From a checkpoint of a small transformer trained on Wikipedia.
Architecture: rotary positions, biases on query, key and value, normalized queries and keys.
Each number is 200 + 20 x the weight over its row's rms, rounded and kept within 0 to 999. Layers, rows and columns count from 0. The size before them is the row's rms in percent of the matrix's.

# layer 7 MLP gate, 640x192, rms 0.0921, rows 628-639, columns 0-191
101,215,214,165,233,198,225,207,216,196,186,218,190,205,227,214,172,237,170,198,184,203,213,200,201,207,187,180,211,198,190,199,253,175,220,198,205,200,203,190,191,231,197,171,200,207,192,171,176,188,205,201,193,225,201,201,213,182,223,198,213,237,184,192,180,156,228,220,195,212,218,214,213,187,190,165,191,193,156,205,181,189,194,202,215,195,201,230,207,182,186,222,168,173,217,186,227,214,195,200,235,238,159,198,223,182,182,205,200,166,205,209,233,182,238,217,188,210,178,205,197,202,174,224,212,198,254,187,195,197,219,218,202,199,184,198,233,156,201,188,189,219,214,157,185,207,194,210,176,209,213,211,160,202,211,189,205,212,194,169,223,165,214,227,213,184,237,197,210,187,174,229,194,211,208,181,207,198,192,177,184,177,197,213,224,201,245,189,169,222,195,143,200
100,215,236,193,204,210,194,207,213,196,203,233,198,218,177,197,168,191,201,193,165,166,214,198,151,189,175,235,198,174,162,199,214,220,220,172,181,220,214,195,225,188,190,200,189,215,166,227,205,173,171,165,226,176,153,195,213,181,221,167,230,204,208,205,203,207,185,194,175,181,202,188,212,221,207,214,168,221,186,202,231,220,190,202,198,209,208,176,176,200,205,212,188,177,201,197,221,207,222,188,222,204,178,203,232,158,182,156,205,181,227,193,213,190,179,175,189,183,150,170,176,173,199,215,219,167,199,180,208,181,213,167,208,203,180,195,187,193,184,229,214,202,194,220,239,226,191,186,177,186,205,199,208,221,222,201,178,170,199,208,182,217,201,157,234,197,233,195,185,184,160,218,198,202,171,219,219,212,203,209,188,161,167,207,183,198,208,189,174,205,205,201,179
100,182,203,175,185,209,194,222,193,179,210,196,182,210,199,171,204,200,197,200,213,181,177,204,193,226,150,234,197,223,238,177,197,237,191,214,216,202,228,217,197,201,162,187,236,187,228,207,193,229,213,219,205,187,220,233,188,231,209,194,165,197,217,175,203,221,198,206,190,220,191,210,191,195,201,210,186,211,195,226,215,200,234,205,208,219,200,179,179,196,225,205,153,187,213,170,199,216,186,194,192,188,218,204,239,195,175,172,189,230,221,230,201,200,227,205,158,225,201,186,207,224,221,224,181,234,208,209,184,234,195,170,185,221,246,194,200,188,178,222,188,192,165,228,210,226,192,216,178,181,231,226,217,183,228,193,200,195,151,176,178,158,179,189,191,199,239,216,212,203,179,207,192,193,213,230,211,238,223,198,196,204,222,216,198,194,244,204,209,228,196,230,205
093,213,228,194,216,188,206,221,237,180,198,229,227,187,196,225,221,202,204,204,196,203,210,171,164,213,173,222,198,195,153,183,176,211,240,183,191,214,182,193,175,223,224,205,202,187,197,196,183,234,226,191,199,243,202,203,225,166,222,219,222,221,199,199,202,199,177,159,206,234,192,195,194,207,217,237,198,205,211,189,235,181,187,202,184,194,219,178,234,240,189,171,181,202,186,214,231,209,181,193,214,183,211,198,218,173,217,190,170,195,236,163,199,178,154,166,171,220,213,160,176,216,172,194,221,224,213,222,198,212,184,191,150,204,204,179,195,164,165,204,201,227,190,160,165,214,209,184,172,218,227,205,195,199,202,178,212,213,185,193,206,194,209,183,209,201,184,192,194,228,195,227,224,198,212,193,192,222,184,190,176,179,195,223,212,196,207,226,196,193,223,225,221
094,176,225,194,224,193,194,216,186,185,172,199,218,206,192,240,170,196,190,202,187,183,238,200,170,201,212,179,220,182,178,191,199,247,186,187,199,212,190,203,194,225,180,206,205,166,196,221,200,248,233,218,199,192,174,207,268,178,209,219,199,195,181,195,200,168,182,183,208,222,208,195,227,197,203,185,196,204,178,206,196,190,238,173,174,209,225,169,208,207,198,191,170,195,179,179,171,191,187,165,192,179,206,211,224,168,205,184,223,180,212,231,177,198,171,223,210,216,243,213,193,195,203,207,193,192,180,195,207,204,179,207,188,240,218,221,172,193,176,204,195,187,189,178,196,234,185,163,174,226,222,195,184,190,185,205,212,174,163,200,217,215,188,147,198,198,209,194,186,227,182,192,164,219,181,186,186,245,179,173,227,214,213,182,185,186,191,228,188,191,180,199,229
102,225,194,180,197,182,218,182,236,205,217,183,211,206,219,187,191,202,208,166,174,193,166,195,164,188,214,193,187,222,190,197,209,206,206,186,195,247,217,223,212,189,200,182,231,205,206,169,232,199,205,216,165,198,230,143,177,194,180,208,200,213,169,178,214,191,208,189,198,181,184,225,201,217,213,189,215,198,161,201,171,208,167,197,189,193,234,247,191,206,230,242,207,198,219,200,224,207,208,181,195,226,203,239,212,204,224,177,203,230,225,222,192,171,208,182,206,226,214,186,206,200,185,218,214,177,221,195,204,207,244,207,171,196,187,180,230,172,188,242,174,183,192,206,207,186,175,221,184,184,220,198,187,173,158,187,210,177,179,185,196,182,205,182,213,176,163,216,187,184,225,197,139,215,191,210,225,181,198,200,237,209,209,214,219,192,180,178,225,202,196,199,213
100,230,184,187,201,189,149,208,202,198,207,208,235,185,186,226,208,174,202,209,204,229,222,213,225,184,206,250,223,274,238,219,198,197,188,221,191,204,185,225,205,196,227,215,205,179,227,204,194,221,223,169,203,206,184,176,197,210,204,194,177,211,198,200,182,190,186,202,221,217,228,204,210,215,210,188,209,189,184,194,204,212,180,233,157,201,204,215,180,233,201,246,200,184,206,184,185,205,185,203,197,195,229,196,228,204,187,193,169,182,181,176,166,210,201,177,205,210,202,195,189,195,243,214,232,209,198,213,215,171,213,209,186,216,188,188,221,157,214,215,200,176,161,185,160,215,208,214,204,235,218,202,221,208,202,192,211,222,135,203,228,174,179,187,250,171,208,191,174,229,205,207,220,205,185,208,180,193,186,177,214,231,206,210,198,190,201,187,231,209,217,201,195
099,214,178,171,205,204,241,226,206,182,204,155,195,190,205,163,188,204,210,204,197,209,216,215,197,185,210,211,187,206,184,182,180,218,183,184,196,201,221,197,227,184,138,228,179,199,165,179,180,170,210,251,194,196,215,171,240,198,205,234,209,193,203,213,233,159,198,206,186,215,192,238,227,225,190,195,201,228,214,220,214,195,209,189,207,188,161,181,179,172,213,188,203,179,189,194,193,191,204,177,218,198,208,205,189,206,179,204,212,173,210,204,238,210,186,172,147,156,205,200,194,201,165,211,209,191,165,212,219,191,186,171,218,227,203,190,222,183,193,204,175,170,191,212,190,181,172,193,207,194,218,176,214,185,172,199,208,240,167,196,199,224,202,205,204,206,212,217,207,202,220,213,167,216,195,179,214,179,236,199,203,178,224,199,182,219,195,171,219,226,242,236,209
104,221,191,152,232,196,166,233,220,226,205,226,209,215,224,239,203,244,225,231,169,194,214,182,189,179,225,201,211,215,205,197,215,202,229,185,174,193,162,208,206,219,194,171,178,202,209,220,197,213,207,203,197,207,221,186,213,198,241,209,196,221,171,190,226,195,203,208,216,206,212,199,218,185,191,198,215,221,224,194,172,201,198,170,181,199,174,220,185,208,184,218,191,172,169,210,192,189,206,196,203,183,205,200,189,207,198,201,200,193,193,186,210,174,221,221,211,232,216,227,197,203,190,187,183,205,188,221,240,188,203,215,200,186,186,193,210,172,168,164,196,186,187,168,209,209,200,178,193,217,195,179,220,209,226,171,255,229,181,158,213,232,154,209,189,234,186,198,178,197,192,210,182,200,215,196,217,194,192,192,215,164,189,187,132,206,218,204,160,191,249,184,176
095,225,213,194,194,201,196,232,172,227,178,190,212,160,179,204,221,204,187,183,196,215,190,171,217,182,191,169,181,188,224,174,222,197,242,216,212,204,234,227,180,207,225,212,143,218,192,222,173,215,164,198,239,178,197,216,181,162,185,212,214,208,187,179,185,203,191,223,211,174,250,207,185,194,216,204,203,232,154,223,187,203,211,193,208,217,202,202,178,216,200,202,220,185,204,191,207,189,178,195,248,166,178,193,214,231,197,233,212,186,190,205,227,176,225,159,163,217,205,194,225,203,200,197,172,214,210,198,201,207,203,202,163,196,188,201,205,193,168,194,189,188,214,196,202,197,192,169,206,194,195,237,182,231,214,200,223,178,165,186,177,197,214,182,175,169,185,200,189,216,200,184,179,207,225,186,227,191,206,215,233,191,198,251,212,219,229,194,199,196,217,159,212
091,239,211,203,216,233,193,187,216,237,184,204,215,189,209,187,194,178,197,183,227,211,211,182,220,214,217,198,201,218,224,169,179,180,212,215,194,216,176,210,194,190,171,171,182,188,220,181,188,204,195,226,195,242,201,211,192,221,180,268,175,192,197,167,207,196,207,228,193,196,212,201,206,221,230,194,218,200,232,218,209,190,211,195,162,203,213,218,205,187,190,187,181,209,166,197,183,158,228,177,170,223,212,257,212,212,192,189,191,215,182,207,189,211,231,217,191,255,185,189,232,178,195,212,182,191,200,194,229,242,216,202,207,209,178,180,172,208,236,162,222,183,188,179,230,179,206,230,193,195,213,232,179,216,200,210,226,165,191,167,173,221,225,199,185,170,227,205,207,223,189,196,196,210,218,210,205,192,196,239,212,196,190,231,207,221,214,201,199,188,206,229,216
109,198,200,191,189,182,185,189,182,179,211,178,183,207,263,223,207,178,187,187,182,200,249,208,149,201,182,213,197,227,211,195,225,220,215,221,165,225,211,223,192,182,195,198,161,196,209,215,182,208,234,212,216,194,186,192,200,181,184,205,201,190,215,187,206,173,193,206,219,185,207,222,235,210,240,224,200,238,200,183,217,230,194,212,183,197,204,195,141,176,179,215,173,179,198,198,184,199,173,203,186,188,205,204,222,216,221,169,184,210,230,200,183,202,234,216,174,196,174,180,182,198,226,201,208,191,229,162,196,182,236,207,190,161,222,180,227,205,198,222,190,178,197,192,237,213,189,186,188,177,201,201,201,180,218,173,213,184,200,199,219,210,206,223,217,212,221,205,183,212,208,168,179,196,205,180,244,191,247,208,198,169,206,211,188,165,219,162,175,197,196,157,184